From a checkpoint of a small transformer trained on Wikipedia.
Size: 10 layers, width 256, 8 heads of 32, MLP 1024 GELU, vocabulary 512, 8.13M parameters.
Architecture: LayerNorm before each block, no biases in attention or MLP, tied embeddings.
Each number is 200 + 20 x the weight over its row's rms, rounded and kept within 0 to 999. Layers, rows and columns count from 0. The size before them is the row's rms in percent of the matrix's.

# q: layer 2 attention query, 256x256, rms 0.141, rows 115-127, columns 0-255
# k: layer 2 attention key, 256x256, rms 0.121, rows 115-127, columns 0-255
# v: layer 2 attention value, 256x256, rms 0.112, rows 96, columns 0-255
q115,106,194,178,216,198,195,207,210,192,189,219,263,206,226,191,218,206,181,181,228,177,194,214,188,199,179,191,188,223,203,205,224,202,230,179,204,187,216,211,210,144,203,198,197,231,220,218,203,208,213,166,217,174,187,199,213,165,231,201,194,158,219,155,208,223,195,195,225,196,188,206,179,198,191,213,207,205,196,179,203,165,203,179,191,167,197,159,187,189,227,209,204,248,197,200,205,202,186,223,170,228,202,183,204,208,203,179,197,215,193,213,195,209,221,181,163,201,197,204,229,188,204,181,211,219,223,191,235,186,210,178,188,199,211,230,173,196,193,208,185,212,178,196,181,195,233,239,246,191,203,194,201,186,198,224,190,204,237,205,166,212,212,215,190,173,205,212,242,230,205,169,165,230,228,192,217,188,184,215,204,280,217,203,172,176,197,196,202,192,191,207,167,141,194,164,167,218,201,213,195,232,205,201,209,211,204,188,192,235,187,191,202,205,180,191,206,204,217,192,188,211,199,233,212,183,227,227,181,189,200,196,168,186,206,194,192,176,156,195,194,224,177,222,184,175,238,188,193,193,209,209,202,197,157,213,213,190
k115,112,218,226,156,219,212,171,197,166,176,194,205,251,157,207,193,189,254,189,174,211,216,197,193,215,210,188,190,222,210,184,171,212,195,192,205,192,185,192,165,214,204,213,181,188,263,185,200,211,185,172,217,210,221,214,223,205,185,190,209,176,207,226,199,189,183,216,190,214,209,223,248,201,189,195,194,219,216,246,224,217,155,175,208,222,192,162,205,222,188,200,203,160,215,210,207,182,194,212,175,167,207,198,203,190,203,197,213,192,203,166,214,204,167,185,196,206,221,203,178,238,202,216,187,189,236,230,176,237,202,203,196,210,219,177,189,213,243,200,229,218,226,189,196,206,198,169,172,218,185,204,199,189,234,240,199,198,232,188,199,190,213,175,214,209,196,227,197,214,211,246,218,200,210,223,199,224,264,217,175,188,193,212,211,195,220,198,186,171,198,206,191,205,202,197,206,201,210,193,185,200,164,182,226,189,205,223,228,205,192,216,205,211,201,223,180,226,208,186,228,173,178,205,196,186,219,148,210,188,175,220,198,193,223,196,149,186,198,223,202,204,225,185,214,194,194,201,188,184,209,193,179,223,194,165,188,170
q116,106,223,231,178,212,205,212,211,229,164,170,183,215,180,201,223,187,215,240,218,155,205,192,196,187,206,154,187,170,206,212,163,220,167,217,159,208,183,210,204,191,172,221,215,205,180,210,213,196,184,199,236,197,188,210,192,185,198,209,220,196,157,224,162,226,216,199,206,217,239,203,212,191,227,194,203,176,175,190,193,205,217,201,179,188,219,218,219,190,186,206,165,184,250,209,187,197,180,216,227,176,197,194,214,182,188,188,194,232,192,174,185,196,193,216,165,216,188,239,173,222,233,197,201,213,184,204,220,214,205,200,208,193,194,190,243,232,181,212,191,203,218,189,183,224,222,178,186,190,194,204,209,207,204,194,201,220,177,224,227,181,198,200,220,199,213,220,196,198,212,205,231,179,176,221,194,152,215,178,197,187,235,214,232,189,230,229,195,209,172,203,233,215,242,189,243,213,207,186,150,159,195,184,177,183,177,207,180,204,232,221,231,195,202,178,159,192,210,206,205,179,190,190,201,218,228,211,198,178,218,203,213,216,235,185,204,233,212,174,200,206,235,191,214,204,195,200,234,212,200,211,225,238,211,195,202,170
k116,119,186,158,188,196,201,196,212,231,176,240,229,183,206,236,197,180,204,201,228,168,145,192,199,184,183,195,243,199,186,228,249,205,197,207,224,212,207,219,201,197,211,212,205,213,185,198,204,186,226,196,192,189,213,196,207,232,218,237,171,245,206,213,181,188,198,144,204,178,199,212,202,192,202,202,244,204,203,147,211,219,181,205,187,200,168,197,175,189,221,200,199,232,200,212,190,200,183,194,222,232,214,200,212,204,217,182,210,231,214,222,208,178,212,196,182,177,190,172,191,206,205,218,211,203,190,250,176,185,154,159,206,177,204,181,207,184,175,218,199,175,195,218,175,171,195,229,244,147,215,190,215,197,192,159,209,218,201,233,209,197,203,229,214,210,205,192,193,216,231,188,199,207,197,216,209,175,180,195,153,215,177,190,213,166,179,181,184,188,187,182,255,186,163,200,180,183,205,211,196,226,203,224,186,222,176,172,202,184,210,168,185,202,182,187,222,192,193,203,195,205,199,189,215,205,202,177,196,198,183,187,193,182,176,199,234,219,190,222,174,205,178,203,197,182,179,232,203,206,184,169,201,206,226,204,207,171
q117,096,184,205,196,205,184,184,198,186,204,188,255,203,183,176,201,214,191,202,212,189,134,171,204,251,200,172,218,194,227,196,205,194,211,214,186,206,188,210,193,220,193,204,233,220,183,240,205,182,206,187,194,177,223,204,220,186,178,171,219,251,207,206,193,157,218,174,199,216,223,213,200,182,196,195,205,203,210,220,205,240,214,185,187,192,205,215,152,217,216,203,205,202,194,190,198,203,204,228,215,181,196,208,199,207,224,182,182,209,253,180,220,185,231,235,185,188,160,184,198,177,192,249,189,228,190,213,200,241,215,180,214,203,218,171,200,199,177,210,198,191,202,207,221,198,189,184,219,211,219,199,182,221,234,225,256,182,226,165,194,193,222,160,213,208,182,209,223,244,213,211,211,223,191,199,187,170,205,221,268,221,168,227,232,208,200,191,238,184,187,206,221,204,218,200,205,203,185,196,208,180,222,208,184,230,196,204,186,203,199,212,208,233,198,201,184,209,190,168,190,190,197,213,203,215,179,164,205,199,225,186,184,194,189,190,196,163,200,176,249,188,182,195,185,184,157,202,180,193,205,191,198,207,209,190,177,211
k117,103,232,188,180,198,223,201,174,213,210,214,178,180,248,211,173,202,202,195,195,187,183,203,218,175,209,238,195,214,184,213,225,202,200,201,185,200,181,201,195,211,221,178,174,184,230,184,218,182,213,196,210,210,211,213,181,222,199,192,207,174,201,206,188,238,191,186,203,208,155,209,162,194,224,205,201,202,183,199,181,197,170,222,199,216,200,246,227,203,212,213,190,213,181,232,215,229,181,178,207,216,207,180,168,213,199,187,231,193,167,212,203,169,185,189,177,179,176,201,203,210,217,201,213,194,214,231,215,172,194,169,243,199,219,205,220,207,212,251,193,179,205,186,204,197,188,228,192,196,171,222,226,194,192,162,164,233,190,222,203,170,211,214,208,236,240,210,185,227,213,184,217,207,202,206,205,184,201,201,187,210,200,171,222,170,196,202,207,194,216,220,224,178,167,196,184,195,199,180,209,226,210,201,192,211,228,181,143,195,176,183,171,220,188,236,178,191,203,213,210,180,220,218,186,205,234,197,201,227,172,186,221,186,171,232,239,218,194,240,153,217,150,201,162,199,167,224,238,194,195,205,225,204,208,205,214,232
q118,083,211,239,218,192,159,189,181,205,239,192,184,191,192,196,219,193,174,188,202,207,210,181,215,147,169,230,208,199,201,202,208,161,192,217,172,198,236,201,247,176,205,215,198,179,222,196,210,206,242,186,197,225,172,186,170,184,221,215,193,189,228,213,205,214,179,199,183,192,215,211,192,213,170,185,199,224,194,178,248,204,194,182,190,172,209,201,211,184,216,185,219,185,200,204,197,186,205,179,200,211,185,226,211,159,216,193,228,199,204,177,220,194,209,154,194,237,191,192,188,203,199,230,185,189,193,195,189,202,191,227,193,217,178,199,224,183,159,199,186,191,164,179,194,225,216,202,205,186,204,220,248,164,188,202,178,202,165,203,208,179,212,184,203,226,191,191,245,205,167,186,209,229,197,174,179,181,181,178,145,215,248,229,228,235,216,214,221,179,226,177,216,230,202,218,214,194,175,201,186,188,229,211,204,198,171,162,211,242,183,184,240,230,200,205,210,194,201,201,199,188,206,214,213,189,193,192,228,215,213,212,174,242,227,201,184,212,184,231,190,198,191,204,238,193,183,198,201,210,203,175,229,208,205,182,205,177
k118,102,205,201,168,219,206,231,232,169,180,217,198,219,192,176,175,204,216,176,187,204,206,189,180,218,221,200,172,182,191,183,195,217,193,191,201,158,193,203,147,196,211,156,204,207,263,192,217,170,167,188,230,218,210,206,220,188,221,177,194,197,193,183,233,196,217,213,203,214,205,210,233,217,181,200,231,182,197,207,191,221,184,203,214,173,205,230,215,190,193,209,243,202,188,197,181,207,175,224,198,181,209,194,218,202,194,197,245,219,177,182,201,241,222,170,209,224,211,190,231,183,201,194,172,196,249,219,209,208,187,180,181,215,203,181,234,165,211,169,177,209,195,193,196,225,165,174,193,248,183,204,195,211,222,252,169,190,190,208,193,167,162,187,218,203,193,210,232,203,205,218,200,186,203,181,208,193,208,227,197,216,206,184,219,235,222,187,186,201,204,217,176,206,204,183,195,233,217,211,197,201,165,184,214,199,209,201,223,184,208,207,171,212,208,205,214,225,232,192,215,199,162,185,222,185,221,211,205,200,170,216,172,207,205,180,168,188,179,209,190,199,219,184,249,200,213,190,186,198,218,179,179,183,225,189,160,147
q119,110,189,203,253,191,229,225,201,180,222,229,214,191,211,202,184,181,143,194,200,238,178,207,207,175,181,174,195,194,205,169,188,169,188,170,224,181,179,208,187,217,224,208,215,221,201,232,187,184,205,199,228,198,233,230,241,214,227,218,217,228,231,210,190,178,217,233,172,179,213,206,170,200,213,211,215,206,190,189,191,225,187,214,197,171,210,187,177,187,184,223,197,173,224,208,226,243,199,207,169,199,175,201,203,187,187,178,216,187,196,202,249,208,202,220,185,219,186,198,214,202,195,201,182,185,175,210,220,206,218,201,202,231,222,182,233,169,183,197,165,206,162,208,220,198,175,218,221,198,171,191,207,181,218,226,212,177,219,169,220,198,231,220,208,245,182,216,185,215,181,217,181,155,237,191,201,188,210,245,221,206,202,211,186,160,182,189,216,198,165,205,193,224,231,160,189,205,178,219,205,192,182,190,208,190,211,193,235,213,208,182,206,219,202,177,223,205,206,221,193,222,193,179,172,210,199,184,185,224,229,207,228,209,186,212,193,173,167,158,206,201,230,194,196,176,176,169,193,193,203,184,187,191,204,220,214,181
k119,115,189,201,209,180,172,223,176,202,178,181,183,197,237,200,183,187,230,228,187,200,168,225,241,192,224,209,167,177,192,198,194,190,186,217,172,175,183,200,205,211,161,221,188,206,216,178,195,187,218,209,201,199,209,189,194,184,209,217,217,201,188,193,197,194,185,196,205,214,171,232,186,248,211,185,166,232,175,210,155,199,176,188,176,203,187,227,196,203,199,206,170,206,166,218,246,189,193,174,203,185,238,205,207,217,210,217,182,173,187,224,132,221,228,199,210,189,166,232,166,203,204,184,159,219,182,231,193,192,205,175,197,209,196,195,207,209,195,221,192,201,197,203,215,160,202,194,219,194,206,191,192,196,175,185,221,231,197,173,205,207,189,262,206,203,207,190,189,191,211,222,210,206,221,197,236,225,215,216,191,182,196,203,189,207,211,177,187,217,212,208,176,210,173,175,244,231,200,228,208,217,208,209,181,208,198,173,186,172,205,218,197,196,244,195,249,203,192,177,207,209,200,186,226,221,178,222,174,194,194,212,204,185,200,196,244,222,222,187,194,164,171,158,175,209,206,217,203,193,174,229,230,226,234,191,217,188
q120,102,196,177,196,218,210,196,213,221,221,171,184,184,227,205,215,211,218,185,222,220,229,226,202,189,203,200,192,145,195,228,195,237,239,196,210,227,183,169,141,219,200,237,182,184,238,168,199,206,214,170,186,175,226,204,224,236,199,211,225,149,200,183,198,194,180,172,212,195,188,186,228,189,175,196,244,197,208,193,197,180,176,209,180,191,198,197,209,178,201,209,192,241,202,211,204,189,201,152,175,195,188,173,192,209,159,182,199,217,178,193,192,174,215,191,216,208,220,225,214,222,208,170,160,176,176,214,184,179,227,193,206,214,197,227,182,203,198,192,232,214,210,199,166,200,216,227,188,205,213,171,191,189,201,231,177,215,240,200,190,216,197,227,191,185,212,233,207,218,176,192,174,195,186,193,205,187,210,215,187,195,198,237,180,219,196,234,186,207,211,193,168,178,209,193,185,197,196,154,195,206,210,180,193,187,190,209,199,218,186,181,183,229,227,226,184,201,198,187,252,197,210,197,185,198,213,198,225,174,207,203,203,195,215,197,133,209,196,184,180,185,228,196,211,194,261,215,210,203,208,190,194,163,202,211,224,202
k120,094,180,234,206,197,170,186,217,185,175,198,199,242,161,177,209,208,208,181,181,239,243,182,183,212,206,158,160,204,220,177,171,228,194,178,200,183,224,168,196,166,176,197,175,195,237,199,175,226,151,204,198,191,198,209,201,176,203,192,187,194,211,187,214,188,236,250,192,205,228,180,223,227,189,190,188,211,210,235,225,221,220,165,229,204,218,192,223,201,171,194,224,184,200,204,181,196,189,220,176,186,199,200,202,178,171,197,197,188,213,185,207,236,196,192,221,224,241,200,191,201,189,182,205,176,216,204,190,211,230,194,184,235,189,200,202,204,224,159,197,223,195,189,200,223,164,150,189,215,186,197,217,214,244,250,186,178,215,207,199,221,195,186,196,179,187,196,222,216,223,219,193,192,184,195,187,219,218,217,215,209,231,224,183,226,234,198,216,223,198,222,191,219,195,189,209,205,180,207,195,177,134,160,218,196,199,230,223,227,190,213,205,216,206,201,212,212,203,201,195,207,174,178,190,189,193,198,209,223,217,218,193,191,198,188,183,147,196,200,239,191,206,193,191,208,221,157,195,190,196,217,178,187,203,190,191,191
q121,104,175,230,208,224,197,205,184,170,193,167,227,178,154,202,193,175,206,187,181,217,217,244,190,204,214,190,176,171,161,205,197,195,225,168,213,238,188,164,173,211,204,172,217,184,222,211,212,224,217,197,175,157,205,209,191,194,162,185,231,180,192,208,205,216,233,213,189,196,200,193,214,238,209,206,198,204,193,220,181,188,182,193,209,180,213,227,222,206,181,189,215,187,227,207,219,192,177,200,195,210,189,183,199,210,197,163,247,155,220,220,221,214,185,174,207,215,219,201,215,216,221,231,203,183,190,197,174,206,185,197,207,221,188,202,223,220,190,209,179,176,154,198,195,189,163,200,181,237,170,205,188,186,181,179,170,181,209,196,214,175,200,186,177,225,190,182,198,194,185,203,200,161,175,185,195,190,236,189,174,196,238,216,212,207,202,210,190,203,231,165,205,208,202,223,225,182,192,186,231,162,223,183,246,205,201,194,178,180,225,178,180,212,218,218,184,202,186,197,194,215,190,192,174,185,218,203,228,217,161,209,168,176,189,239,200,213,239,207,216,221,206,178,225,187,176,180,190,208,221,185,158,239,203,196,227,193
k121,096,186,220,211,188,184,213,217,198,180,205,199,212,204,176,196,199,200,196,163,212,235,177,190,204,210,194,173,203,234,199,171,222,173,204,200,153,202,201,180,191,161,190,201,239,222,191,191,216,154,234,207,198,195,191,201,198,206,222,187,200,214,173,208,221,205,251,214,188,225,182,226,223,200,194,182,227,178,217,199,225,212,178,211,198,222,212,244,186,179,227,225,199,179,181,191,198,182,188,196,185,224,184,212,195,161,193,196,195,210,177,166,256,225,194,223,242,200,210,213,196,192,189,184,209,220,213,200,199,208,189,197,230,200,192,208,193,216,196,174,229,191,169,203,218,167,141,202,208,203,186,195,230,235,256,176,213,203,177,198,199,171,219,200,200,180,165,212,191,209,228,188,200,196,176,205,215,217,234,236,183,216,199,191,230,227,198,214,225,209,224,169,223,198,184,228,225,178,217,189,200,160,171,206,190,204,209,207,219,186,226,197,215,218,177,234,197,242,161,186,226,157,175,196,213,192,213,194,242,217,221,188,212,218,192,209,177,187,201,215,179,205,189,183,222,222,168,179,189,201,206,187,199,222,173,208,196
q122,102,211,197,223,231,147,196,219,204,229,194,218,211,204,201,187,202,186,209,222,152,223,214,171,166,176,200,197,210,222,211,225,216,214,178,164,228,220,212,192,198,206,227,205,156,218,183,203,213,207,173,196,222,171,204,187,219,230,200,230,200,168,179,222,189,214,200,194,212,195,205,186,193,223,162,221,193,186,201,229,182,203,212,242,167,185,178,190,208,218,199,179,219,199,216,188,238,161,184,175,212,208,203,186,236,182,211,228,185,191,203,218,192,211,199,196,184,190,196,197,193,183,183,203,223,239,158,194,175,213,219,229,212,199,209,206,207,221,188,227,158,193,191,194,188,170,196,172,192,218,211,225,210,179,213,203,219,182,211,185,178,211,212,178,187,203,215,231,244,198,183,186,186,193,189,207,213,180,211,204,190,210,194,158,220,194,217,187,169,183,182,177,154,206,151,201,214,216,200,207,210,188,199,196,216,249,179,199,198,224,194,173,198,192,224,221,168,166,235,179,194,208,171,202,221,157,203,195,191,212,244,187,217,195,177,177,168,188,216,195,223,161,196,216,212,221,249,211,206,174,232,195,208,193,184,198,178
k122,105,208,220,178,209,210,176,206,182,206,224,216,228,205,241,186,212,251,164,213,245,230,180,210,196,164,222,173,220,186,186,210,210,230,159,214,176,219,194,200,175,213,170,190,184,251,194,180,250,197,205,203,212,179,213,202,188,184,164,194,145,204,190,213,214,216,230,164,205,190,213,249,213,197,211,175,193,204,221,199,207,216,175,157,200,219,208,218,209,192,209,201,202,227,198,194,186,211,211,168,205,167,197,195,183,214,175,192,216,236,186,234,208,207,198,207,216,242,204,192,192,201,192,176,183,205,188,217,189,211,217,197,244,184,181,227,189,224,202,223,217,205,220,181,189,204,186,178,191,183,187,191,190,219,214,185,200,199,182,169,216,229,184,201,214,189,229,237,187,207,243,205,174,197,171,184,208,204,173,219,212,195,223,211,217,220,193,204,166,222,231,197,200,217,226,204,176,197,203,187,197,177,185,205,189,177,220,220,246,224,201,206,213,184,192,163,209,211,206,196,163,197,219,192,186,197,176,200,202,183,223,215,199,218,177,156,195,208,212,210,182,233,187,179,200,220,187,174,230,176,208,174,172,178,189,162,190
q123,114,179,195,203,193,151,171,179,194,198,182,175,206,180,202,198,180,196,203,229,231,209,243,212,161,173,238,169,193,196,217,181,167,220,183,169,212,224,176,201,206,239,198,203,149,221,187,202,227,188,210,189,214,207,205,204,205,196,223,182,194,185,156,232,182,194,204,213,194,184,208,219,216,203,198,198,226,234,170,213,155,181,209,218,200,192,174,196,201,206,177,230,203,178,190,225,175,183,193,219,180,202,222,222,172,225,200,208,173,226,217,185,230,236,188,189,193,185,212,200,193,217,209,185,205,178,219,182,201,223,204,236,203,207,199,192,215,234,227,188,222,166,203,196,190,209,211,175,200,228,237,205,180,215,194,178,187,164,225,190,228,166,189,187,184,209,171,211,162,165,190,192,193,190,224,190,184,192,187,177,208,249,222,216,219,233,223,222,186,218,206,211,206,191,198,221,196,202,195,168,159,219,226,198,204,172,224,194,185,181,199,171,190,191,223,201,220,214,184,219,169,219,181,211,196,238,184,207,185,181,242,170,190,206,192,189,208,204,203,162,212,182,216,199,191,198,210,179,182,235,178,172,208,203,246,217,190
k123,105,227,197,189,187,214,209,251,181,200,193,223,216,183,177,166,249,200,180,203,194,233,184,154,210,206,185,192,206,207,176,163,211,209,235,203,179,194,205,198,192,181,170,205,243,230,207,198,187,164,195,212,219,196,199,189,195,190,179,205,189,205,200,211,182,208,246,188,194,224,216,220,219,165,174,194,196,175,215,209,191,222,187,163,183,211,207,196,181,180,215,222,209,205,181,161,195,219,195,181,196,178,184,218,190,177,199,217,218,218,153,220,224,173,213,209,233,198,204,205,202,196,195,203,183,228,203,194,213,203,179,175,209,164,190,198,185,206,169,203,204,208,169,178,211,172,178,205,213,176,192,211,204,221,261,202,182,195,186,191,178,185,187,169,217,190,198,223,211,198,202,201,192,190,140,167,222,201,210,226,229,209,210,166,224,235,185,210,213,216,193,181,239,214,177,196,207,202,192,215,188,161,173,224,173,194,236,234,221,185,209,226,194,193,198,212,200,234,166,192,221,198,194,220,187,180,224,198,212,211,238,185,208,222,185,194,166,198,182,216,219,249,211,230,199,248,204,178,206,184,199,178,202,186,213,188,220
q124,107,208,207,215,192,209,166,194,211,207,191,171,236,183,221,148,172,194,202,192,211,171,208,215,201,198,183,220,218,212,177,185,201,193,211,227,191,171,202,212,206,209,226,214,165,209,183,167,237,183,173,237,217,193,195,224,174,210,218,187,236,216,216,213,220,215,189,182,220,206,205,171,183,205,179,186,178,204,182,213,218,185,217,169,204,183,204,207,204,212,229,216,222,205,224,246,189,182,219,183,207,197,208,215,210,204,214,155,195,195,227,194,194,183,214,150,219,148,207,193,203,190,198,205,159,157,174,218,197,232,188,244,212,197,189,241,208,207,211,189,212,194,206,198,183,175,180,136,213,194,212,195,206,196,187,203,224,207,157,210,206,187,197,247,196,212,168,173,202,217,203,214,166,181,212,217,226,199,214,192,179,216,196,225,177,232,194,183,190,198,197,218,238,191,196,213,214,198,218,205,207,202,171,205,247,170,218,206,205,188,196,177,210,166,191,209,185,220,178,208,211,211,214,184,166,181,155,196,217,230,233,207,233,187,200,186,175,211,189,215,176,199,210,227,216,207,199,202,229,198,221,240,220,180,185,196,177
k124,122,152,177,187,184,231,230,227,204,203,195,223,187,251,194,222,228,192,216,198,207,202,200,183,194,186,206,238,210,161,179,204,200,216,209,198,204,223,204,237,205,196,187,234,180,187,190,204,197,256,199,228,221,195,226,189,219,227,201,199,181,197,183,219,193,185,185,160,206,164,214,194,204,207,187,204,202,183,197,236,164,196,216,198,208,200,233,187,198,203,217,205,192,214,185,190,198,236,175,228,199,166,210,227,162,201,196,228,209,185,221,199,203,224,255,239,175,207,187,233,183,174,179,172,203,225,177,175,229,172,179,193,200,148,212,232,193,181,230,186,199,206,186,194,190,225,192,222,203,202,193,197,213,172,147,205,208,173,203,204,191,201,176,172,200,177,224,211,165,186,199,214,210,208,199,222,215,159,174,203,200,184,181,200,213,213,206,238,200,195,200,228,211,208,221,196,189,220,199,212,178,199,232,166,215,187,206,179,199,222,204,216,179,201,195,195,205,173,194,171,222,238,210,208,221,210,223,212,200,149,225,225,224,233,199,210,236,192,201,192,202,176,189,184,156,219,198,228,187,185,196,195,209,198,207,205,225
q125,102,151,237,191,188,202,227,231,192,199,194,214,164,219,182,180,190,192,177,162,196,190,209,240,198,202,207,200,159,219,216,207,175,191,164,182,181,223,198,210,207,202,203,223,184,164,190,198,195,217,188,182,159,210,197,213,205,211,196,212,222,221,200,161,192,206,196,184,225,172,162,186,228,205,216,208,201,210,233,176,184,164,182,183,204,227,210,217,189,189,187,196,165,227,230,131,217,209,223,198,212,180,202,171,208,225,190,226,201,219,227,194,180,194,200,246,185,191,195,221,235,180,240,222,184,182,206,185,212,176,190,157,204,204,194,182,165,185,209,207,189,214,180,211,225,180,217,228,198,190,218,193,227,244,185,220,200,202,174,207,153,193,180,196,244,212,200,197,195,197,224,218,221,189,216,208,195,183,239,191,195,178,192,194,201,207,236,224,202,210,179,225,221,199,182,199,219,167,215,198,197,213,234,210,182,204,202,212,197,221,172,216,209,211,204,208,206,196,203,163,177,213,163,208,222,213,241,219,216,195,228,212,225,216,201,212,177,193,179,223,202,209,202,217,198,163,175,184,193,183,193,179,208,240,173,198,193
k125,101,181,185,233,177,174,198,177,221,179,218,167,197,215,224,195,150,211,212,230,167,144,237,221,178,199,216,197,188,165,206,213,200,182,227,160,174,153,197,191,211,197,207,206,196,163,208,209,215,204,197,212,200,209,181,195,208,196,215,185,222,167,220,191,193,182,178,220,215,224,228,173,191,192,218,220,211,194,194,190,197,203,228,203,214,201,191,195,173,221,197,166,229,188,198,236,206,222,193,215,200,213,215,216,210,217,239,187,201,184,213,188,198,231,175,200,179,145,206,198,179,243,187,193,212,201,221,218,157,196,192,218,185,212,217,205,190,176,244,196,193,200,200,203,204,221,212,225,163,198,223,193,203,170,167,203,218,214,191,223,207,194,245,203,207,187,209,178,196,202,144,181,201,213,216,202,196,199,186,175,180,222,185,206,177,203,216,173,195,187,193,189,196,178,186,246,195,189,217,223,216,237,226,191,210,202,177,206,186,202,190,188,176,195,221,219,194,182,198,221,221,206,227,202,235,179,181,202,184,242,168,191,192,209,191,257,226,205,206,191,206,181,187,180,220,189,243,202,176,197,190,238,192,200,222,234,203
q126,109,183,222,229,187,204,220,205,167,187,205,203,186,180,206,220,178,197,200,191,150,201,159,194,200,235,198,183,223,212,182,223,225,191,186,210,202,229,218,240,184,224,182,258,215,186,232,191,201,197,180,213,238,173,197,194,173,146,175,214,194,189,241,199,219,211,196,194,226,212,215,187,240,213,195,176,198,151,200,187,194,214,205,207,205,226,206,209,184,227,201,198,171,235,217,193,203,193,217,190,197,197,202,211,193,214,172,182,186,201,213,197,206,201,203,178,186,227,205,212,186,253,192,197,199,209,196,187,219,174,174,156,180,203,167,212,204,202,194,184,201,165,187,210,206,199,177,201,226,177,177,204,210,180,191,204,182,207,169,263,213,218,186,196,227,190,174,173,180,210,200,183,180,196,180,215,191,181,190,180,237,204,147,193,182,218,177,203,215,207,218,237,202,165,203,225,186,204,210,229,220,217,177,237,200,182,193,199,192,245,230,214,200,201,183,182,176,198,193,180,216,189,223,158,201,210,197,158,224,176,187,216,193,201,206,212,211,201,203,203,187,211,184,233,194,161,151,206,181,201,223,213,208,203,210,201,197
k126,120,200,186,182,210,199,242,186,199,181,187,210,142,233,236,188,192,170,208,214,170,170,225,236,198,198,222,259,219,176,217,190,198,184,214,196,198,181,234,189,224,168,183,215,227,163,196,215,175,224,225,213,206,216,202,199,236,213,214,194,225,182,200,194,209,172,174,211,201,194,216,185,195,225,221,224,219,191,164,166,202,212,204,204,200,189,206,198,203,209,210,195,209,181,204,213,215,168,194,256,217,203,185,202,223,231,215,211,210,190,188,151,199,213,198,185,181,163,197,206,217,197,204,185,234,215,218,182,209,169,192,215,192,216,213,216,189,165,242,173,194,201,217,219,177,219,203,215,185,208,193,206,214,165,181,239,210,201,188,199,181,185,219,200,208,220,188,189,192,211,219,199,223,222,214,234,184,237,186,220,158,162,184,227,185,151,208,198,190,196,188,193,211,213,205,210,229,207,217,213,227,227,225,151,187,185,183,197,162,215,182,208,210,215,174,223,200,218,193,218,184,201,200,214,219,209,213,203,194,189,205,184,183,193,217,232,235,190,201,189,210,175,218,174,209,193,206,198,180,206,154,199,180,213,172,218,160
q127,097,210,160,227,206,231,195,222,176,224,205,198,173,206,209,229,196,148,212,192,168,189,225,197,215,162,199,167,214,193,159,193,209,193,165,197,198,161,198,213,208,203,190,208,198,205,241,199,233,228,180,203,219,213,208,216,187,219,217,240,208,222,214,212,200,212,201,174,211,169,229,205,231,196,198,182,183,188,230,199,179,196,196,219,204,152,179,202,247,207,216,203,212,223,208,180,213,178,204,202,217,171,202,190,192,189,176,196,194,207,224,230,218,231,190,206,201,236,222,185,202,208,210,241,217,219,198,240,209,191,190,198,221,212,176,183,177,202,201,175,176,184,185,177,231,174,219,209,215,182,222,201,200,166,198,200,207,195,199,199,181,209,205,196,179,195,203,169,182,202,242,182,172,200,185,198,222,226,229,186,204,185,153,192,196,179,169,166,182,212,156,182,173,183,197,185,185,203,169,197,216,182,224,209,210,241,172,189,216,173,218,173,208,187,198,210,184,178,198,158,208,219,207,158,197,200,185,172,165,194,189,203,200,200,191,227,218,189,223,205,206,216,215,227,197,195,161,202,206,176,229,210,238,200,220,221,158
k127,099,180,218,179,240,177,199,243,222,190,225,223,205,195,204,203,201,214,175,200,237,234,198,146,201,188,216,191,180,211,184,190,180,206,204,206,207,212,200,206,173,199,185,196,218,190,184,226,189,200,164,179,203,169,220,233,207,219,190,204,190,228,200,188,208,181,205,170,182,190,170,232,215,191,196,215,213,247,223,207,197,200,212,184,206,190,193,196,236,164,207,225,185,217,183,215,183,241,187,192,185,213,202,212,210,201,196,192,235,209,208,225,179,205,213,194,243,172,174,220,200,196,224,189,222,191,219,190,205,187,184,175,204,190,187,198,172,202,201,202,211,207,203,189,200,213,201,160,199,248,183,188,200,234,216,216,208,205,174,161,198,258,196,178,191,200,200,236,159,176,209,195,178,215,202,205,201,192,158,177,221,175,234,193,237,208,220,176,197,192,211,218,200,205,184,204,209,187,228,180,190,181,181,238,203,170,197,224,204,191,197,224,173,202,190,165,246,235,188,191,178,196,189,232,195,200,202,193,196,191,167,221,184,200,224,157,225,193,204,182,191,214,207,178,219,185,178,181,229,193,190,155,179,210,194,136,215
v96,102,245,203,247,216,187,244,223,217,202,211,182,186,193,241,222,194,192,210,218,178,188,169,168,173,194,179,220,233,166,224,215,220,212,183,206,177,182,192,161,174,201,211,234,193,181,187,181,203,192,207,214,226,189,201,192,175,186,215,204,179,189,197,193,191,207,191,228,197,196,194,221,198,201,213,202,207,205,244,228,187,177,203,164,209,205,199,211,193,232,225,197,179,176,206,171,210,197,214,164,205,189,194,200,181,180,230,203,164,185,223,191,219,190,227,193,208,189,208,221,207,213,204,189,226,214,226,201,209,252,154,194,184,207,181,222,191,196,183,152,206,166,213,190,186,182,223,232,204,197,206,206,204,186,211,185,199,201,194,201,239,219,212,210,243,204,205,231,202,213,183,206,199,205,198,166,197,178,166,224,223,191,217,225,233,223,194,172,207,192,204,175,181,183,195,191,217,202,193,175,208,222,223,182,189,224,214,184,191,227,185,203,137,191,192,160,189,216,188,231,175,179,196,235,184,188,193,232,208,228,181,229,227,207,176,214,193,208,180,193,153,222,200,202,199,187,185,201,192,222,184,198,236,184,149,221,205